Weights of a small GPT-style language model, trained from scratch on English Wikipedia.
Size: width 256, vocabulary 2048.
Training: a variant of Muon for these matrices, 827M tokens.
Each number is 128 + 32 x the weight over the matrix's rms, rounded and kept within 0 to 255. Layers, rows and columns count from 0. Numbers have three digits each.

# layer 21 MLP up, 1024x256, rms 0.0849, rows 777-802, columns 0-127
069146177122123133143121125147157087149116151126083106135105176168110135056134151089162095171134067118089193131109143154104176151115130120098150108128156114135134097110085129120135122072131126037166132049131158106111158141098126088110085119159090077122139120102140139097131116066130088110181129159106125135163154154037147132145100129142191104117122111056160096099145136160134139116197
107088052155108093097132124200113127071110116153100162060154115164111159107075137086075130147153176168122165118141149128104151059194140114066148123143147150170156149104111121128079053171146123123113111121187156056136107111164128152117171121110120210140115166130169165135132171132187110103153132124082133121122136164112083117084148134078106128098032079106155127098157134112153109135116
147086136126141125119084106124163121132094086106113144123077122081130102110109125101131138157084115110147105140109158113117148149135085158123105128123131127089131131091119087161145093085154097148101129054145097105119148144144121049104128189128127135159181091122188132132168168104166082115114143138036129114114143176222154092103129125148121167146137119099101148110138164139132159112137
112109121119106184116082120093173116093105174102158135182144131082175138131175115118144120135155151165118133147135187138102102160170145112146019176140090139199106201075152147137188143139160095194128104090178084091130135149132147153148109138144183181231177134082114064182105110146138098134136147096109127140137197057138104078151123113151121147154136133172100148153095169118102095146102
071105049132132151127131142154092070185151103101175169083129100125113114105097130141103117126076082193167108081094171117097151073142133079113149126133169130132142142148082115167161049105184121097161121077104116053123124064119146162086149124167099163122195154163141123098205092128078073135086092115079134092098143113113116144159153120118163161132211123116184152079117141073139138173131
147169105137172074123119153154117106143134193099081143104144135134107108122159125137134143130084174042085145127069136118157193110150148107117063194152078140129171115116151126107156067133146118090095175143079138119118146151123118131095094134121140030188140167176115107138082130134148135124099146172100109105148111114148109163115112098163104118133124049156087118104147122145186098118077
172149136179096136096105117162145172163092155148107172136111119114088178147084069114115074157122112079080133109111146117118112183095191173144077116192073143134111099158128142107099077097153151080170177164103137103064073142111154125122116098162106099118136142102077116121129130063118092157129115135090091134106131173135113086028105135117127093155175097126149085225111118118119131129124
078112063076170138147172097096147119104127145026182180133138099133145141140188135103146184193107118107135114157079087136102096113107103093127133067083121111098184148174178111175140128172143059130120181161116068099135131108092171142057164115179136153155141223173125122121074127170162110175094102173131112129168099070127184110142202124164127167123082104144110128159120136114078111099124
146118132106190106160190036144158148118133172116121112092163145170162131121128076128135129164124126135138156128139095212111148111169102128156124150109118144087084131154113133150161134107171113148094132074142156104131144119027105164133095142135167197110125100131136110119162070108092156094120086084057143097120143137101164075217155147128111023163109111101154067119124130144114133145111
130128116136135102132148113161123176000157156171134122153109145165124118159102065124125123151127104076137118161038108115127128192090122096140158108113080145150102120126134115080133166112120144125178127104111102094138131163125122130083124228133116135129084093143104103159119166145129134185127112134057121120094167156148134151112057099166064089091099148170163099121136108122123116146098
124160136139108101108135070159134108092114118093148144108144122137107112100163148123106167123103159137141153153141112076063088089078152108112138150128122113132123132122122077161173125069175208068089181101123144123119154151133117130120076112112141061136083132102131134116100145119154118125185147127170100120185115148102101116128139127053136110157081125168058149109147155205116168207048
131153126149121094118103127083104175152176184134159102129204108066090179099138092155132130210125157105148103099154174098151135179170100122111062179164125092124130090167154157142108088127116158065185154138093152115076129142130098071158062154144197057081091183109112097133098115131105132197129146163145096131180095144147111157113189147102078117137082141042112145080146125238162157127125
133196090142113102168115106106110126138163135102165151139184087088080121117162054148143167116116065196157051213079199055135085127142090081114101110156123180153099109085124082145133079128188143149074166144171182086117077130124130115169128112125104149162082153134122153089077094155161089176169149173106098155137109177146173099155178145154125119183118129181132120134093119200124127104100
147102135098152116128205105148150112130109139158118173172121172157112151103113080075130103168133124198134140134137104119091142161112109115175132081161105103116065112089159121170139082135114146127136128135099110175139082120110135116130117078160134094081127110121053153173155120153169132097169083182136139059081142109172083094115152128146147129134100102108125122096139118211099145073180
100049141113147177138119153095134110140121125114188161095140166160193139077095117141155137113139139122110172142144095136159070148094174154118166139183123069129132173146115119104110162112119164116120103088081105100189082139135133107108157120117124109105193119087161152121055095130142148115165098168135122128107168129105163077166151144150081091109083118139096173083112102147137202090075
120072093157131079114095095178117149149146163153144125148063130095093112091114083146137132157168043128079131140117114117147129121121144149166182118118139128137185126128123090125171172108195124146096107161157137112133085108110105115116128186166125087129155111154082115129101119104119100197124134079094163122134151110136160156151062055105131060159100145148114112123149122182169117170096
111140107143115109114109110140105084161111127138102164168136127124130122098181143128119122157159067210136137155123155129114087139128148101139149126138090101089138152112164171089135180172110166118105141142041114083067127159124203171152085136143094077100136143164105149151064176128113098110115064106110136160127114144110172148165102173157146105149105095138109095169154086113169134094102
105128130142169090095135162137101151141066167141191164136125118142116178149120074110132173087135132089160209110122094142108128125099132082100139174155087147190114156109161206156133169135108161133125101080151103126146119149133131150105181134125164178082094168108116117136134184087104099082119144105126095132113109164137086168146142108161126100083175094103070101119125120149177185109124
148124135110166167132145118113161099094099142138115102180100102146084152107110133191114110131057140110099150159170129145111126133148101145108145151140156104103153120093117143121148136102081187158136215094169033096138099087225132125095129117113103116104112122134119190220130146120130128162132138126121205173114181097147147156138158116064081178167141123092188124119130146154083106164137
080146142125127111093162061077160159064152132173180110173093111107108119092120130090146099093175102126098093153088075089105109076166114113136158152091118076126125118108122153156158115143147136125083111075129160123148109146164150145145122149159142132124135246150095179163156090089147125136107134139095117103159187137216176192049089100108123136143068152124126191083074164114161110216110
128135108102129119156084076144162086166149180116159116102175142125118123118123123109149125147157062176145095160106072147178141102132094169101091127093104106129049179120087167136112090095135155086137123124116170096165121126139129106070175153103128195129124116106109088166104106121144079169084142133121104116107197129108201078060121121107123116098139148138125150126103093092124108183132
126122130165095087112139141131061152115119117137147142088190101102139091063208179201127141146149115107105038122125139097147210139186124123143117187116152084066091123151093110159059088091156143085148165120086121183145142099097130133115103125166149020173121155145109151152088101119120200153105159147085043118177173146087068043162140071128140162153131091004132146105111153102080108121122
102103080142120153166174055085058119145179171243157096135142105140114104120106137147186152180151145144153164122080127137109122136124125168119113141120130139105115120100129172141152145131183140112081134103066138143162147120116169123125129101136160114101116141181170067086112069113124150109124112207137161112124103095150137124125147101090137156055147131119144145114108170046082119159147
092099111215036166131152125131092128093143112159144173151089122135072064157143120132136113164149130104142100134140109135126134140188151113095111174130074144165134162113131183052147129113091184126098106065139174100137088115137157078143113144082140126219177096172134130144086119097127160107081140118109106141170114133165126063122120142156129136143102131120102191177130126131143163190138
147097176137117111129073080172084143118150135153144115160165078118102142110165099100065077131130089116137103183126124210139063158093145157110147162183146134117069214124192104091135129112157103124110097136131134146112130189088119099125127109136092110152062106169137155115086137108138129093102095155115130137166129068126130124196148153144114108118104129127122138137134090149148132158104
112160103168163121134155118087165112102081167126187156112142112173096140168145046109117078217144118098025086169073137125092111027088141075173103164143077130147084123171084098125123138146154106100164122177095142139148083130159155143086097126130161090190141132137163118172096130110141163101162152123152105124186181101147083091165057163142090144186071117103100123128089141156169127185112
# layer 21 MLP down (transposed), 1024x256, rms 0.045, rows 777-801, columns 0-127
159110174117152099176122145122132145166156166084185124146090132100123152126069111138226100150130133206145136160105154093174096118166131135000105125131097150149161118123122151170147106146089154154153166139193126156135111121133130154170116143131171132067090168107080122111139121101101088151145130150153106106134131133172135134104144126123121140130154183120122197136188131068126110076110
162125136138154141068109060130101088089141153119045104127107121074124078130118099119189106072164137185116193101150148189082082187069146118097165211143195108074135123071103140145078142108093085132127055070162116130189127136139127084140091157056065187149070141163178156104172155146190127155219122076178111159103128124128160143099081101110114105157144162158106107110121194130177097106139
075092105129105136160112127141071159160178114139156127153112098096190173110110149176099125076154161166148199127126132135110157096160133109128160152119163093173113135101166141081093120180134112151137127143095145127141119061124150128154068099139131141143131114146128131134174124098161114100143098127108100140121098067084036152158115104147108172148118101129139114153147123187163140138133
138139081116177148101197191158123106116160177137175125106086104154099180062109130122212109134144113171143126169119163071131131118146135147136175035151057106124135134140028110078154112093155142153210148240113206085167074097105125071160123109096097124139089160139154135148136139093156153029114082153207130100155127125161095157190148116099123114119100156078151057114077042129169128140159
123177183136140146069093170114099161079125144130088136142089132079106055082184138126164129145144097155122120203157097083123160074181164160089032134101138063153115098142152115111114123127160198130147164150084150046146164153104124103133161160090203149185081106135130105100050107087163144064153087085130117145144114144086095106164184125086129062106115154086174134166113168185155085177171
140150155139130120114139120155149190165159120189218163145113135082087103068111163105095079098122137125194122161138166149094108116145135152130115095131109080111146204111110181093153117105088121106131164154107125082146135167128090170089147132046153112142138113175089132149153151122124123159112110123082135204109149123083130090149122204157102171160142103140185113148150115170185159158110
103145117155059137120117140073131125152126077118125130171156120167094154116141138168068111087109077139100117141128164110166104138146123106117137191111098136128054099087102087164107105092135087132156099157089127121154179184153154177142143115119128066136082146102135072132158136128132166123135116179166140144107125220099131140109124164146158153157108110111143110103133111156126124115125
130141153089100173117158189115173126126178117152098066157121133117116107187132181131100180089085119177092229147107104170170105140139095173142102168177187057084130165139104160155177139133135109110088133131133125074115077137073090082053127123207125102128120091120140095112119122099070181101146160130174141153125117124108140146117080131159122124124133113107110184170099133123255142080171
074117128157116130143113138123102120093101120145120141101145132084172135076086149136122099152117171050108142092143099089122153108129160211164102121180162117158095157158124155114075049149085142115145106192124124127164075141069119104115160110148141122089119126169150132138096143142171130133146115173163173167180109128093102130077154072108135175129149152056111132170090074107113158130116
143057138128124104092171110080160120175117078127130173150117105107105167117118154080187186116159095115105159138114186167131075066151160172153145129165167126150141143086112124155127100141158163100101155115125142121212133119129108118146119097093153119138128127111138105129120137163106164075107169092097139137164147078143109111165170129065111135139165105037101153130133146147124105154139
116133138121094103113106136141106159150119184111120132157121145129163081135097120127090103131093152111145093181120119116171124165185096142163133118076115122158092097071118122152144100120131114116099085159127133148067090066142064077135144131158096153108129112166155144150180147132165174136138137133156137129099094098145106111125096095120160118137080146072131101125137114099176119077132
089123170142179128108151066126165148148102086134039041128153153121177040148129123130127159108099141111123130174175156142094091197107144159101149076124162162146152165126053155160113117077146107132168139156202071172166119113093090140165046146158106130133119148139151111183156124081124104073147162118138139056187120152117120109166114172133214129098134075134150134083190141171134150070152
156179152167131220157071158117204110115126130062233138117059102208175090197128153205145109059106149096180115068132120092072177140160100150097112102072124097117157140131102143136155090171084129089184122112136081065116079079164085108100091152082099168179113166123157082141172114115125117159096121120140106117137143173129136121136130201205131152119054082150108145122131101167156099149101
154116110173125131121062052129121107119113128155161154070130107113106145123148156097131135139103144108122112118087115098145126107182120175137130189077207148141117146126167088099128167144129116110153115111164144106155173134157125116125142085102123081072116134160146099132112146139133137120132098124153136093184164174139155112099116153121140101149089132128104135145092089130151114111140
121129075084074194109139118097143173041108115138058103101132086103073129149076103084067106111160105130180131134198172158144148080138116123100118131070135159170126115079186110125076092119111106105120081158131130079241183173114172119125156143131138167069131177142102106112152092181126125123107145131084167155148146126137133164141079157089120145129076138096162194089135152123162131087141
173116094090167155095138163139104171225125103118172121110131158128166135120092079131072128116098122082119052096120122110128099116177133138147094137149157185150113137056034112158131133145135049170200115069074116141133133138163170185137148123141155114169088193121176117067142143158110128096135165139099108133130132072085210157148165180122107099156115162137121135152175105169137113135106
158171152142182127047065125071139100193154118109151112139136087114162110102108104123122109059136137115110132136144130130085155105136114123181137140134150123109154152126107121199139107175133125107069085139115175131172173133118066102084148163125190124167142110148140135132112089114179128153158150176194121128100200135170151097129111187086122148137124148110152095090174180068103117133170
140125134034148145180153108055181148138157224170134179133123079113148071156112132134127121103143099159124100170098127140104120129205096118114111121111111160109079166132150055149146072127123100137141086085200164130147159050116143125178118196098036120114102145169145203149134129145160145116103073179102127123073159119143169189198084132113125140164188114092095170114084140122078094102148
091122090111096068120093104137091087100080142165121138073127170099154100095177130127119193145163093114116147188146118076155079119140117125079098091132177119193122105146095130114160138141143116119113152125156138099169114146130142146164154134097095126128112145147124108047129131123115173148128116103148109116105142099192105132167077107136162146141114064139089154132101122121169119094139
145076054148125094135098158193118117171169134111118133148165164187133173074137163189255164162145112086111131100076115130064124189099063089177118148113147087132098101135121160186122099171129134165146136090137104154143124186164160100097067124131137217098097157120123071127191128127158093130132130187125071065131129097104128125132128160211101109194144168092103130115189151116078104141076
167130182135142138126117130144140088147110155121118126108131101132116152136112155166246113112135099148147129136128134135147160112167105134140209141113143145138081146129087157126168058119117108163101078195162148138154096109143109117117127139109117147149142144130181145108098180064065133137118085149089107096156102065152097156092164098144116127123095129123158101163130099115139185101146
093140139115178165158160124127142169129143163153111154181096107115095120152121132132046175139080110145125130124120122113143063146118161132126134091072114107129112150147118124172138146121156118154139105178118186107088158102120131116153126112126121130164126145141168097108114159175112099172152066084051071134117113120149159092114119102116138112162189094131172138098127134132118173135130
131143188119122103137094101100107116124118089137138135141105082140173125131167126097177111152163145148118132156111089158137165124140149106064129144073117128154080133135148138125164118107111111145134100111142111142255099125122168142150111142093115190077128153104144165165094115156107175122140144092121110154105142119126196138136175111128079184129125139147113133126135166100118167120138
155111154142119111105060071153157164106128144176164098081128138145132068134156128166128114142098172095131161110115133121152117155090158137096165158023091165115123085139069146180147105142060096087095062119117184180138144083151141123142133076094151166121128145076119110112155127118111194079163141113153186147119126107122136091134117181146141085059109091206117102178054104115136113155092
190123155093128080138085114156107137116147148118136170135108138136106124072135117100073154095098078128157076210112118106131137148149126107120118139132083130145107152156144088125154122090153105102126082137139169128150124129137094105133060136137099048091113162086121195161127129103149112127170164089136195137051190103167166082132101103090158144094141116123115137160139157180152126141126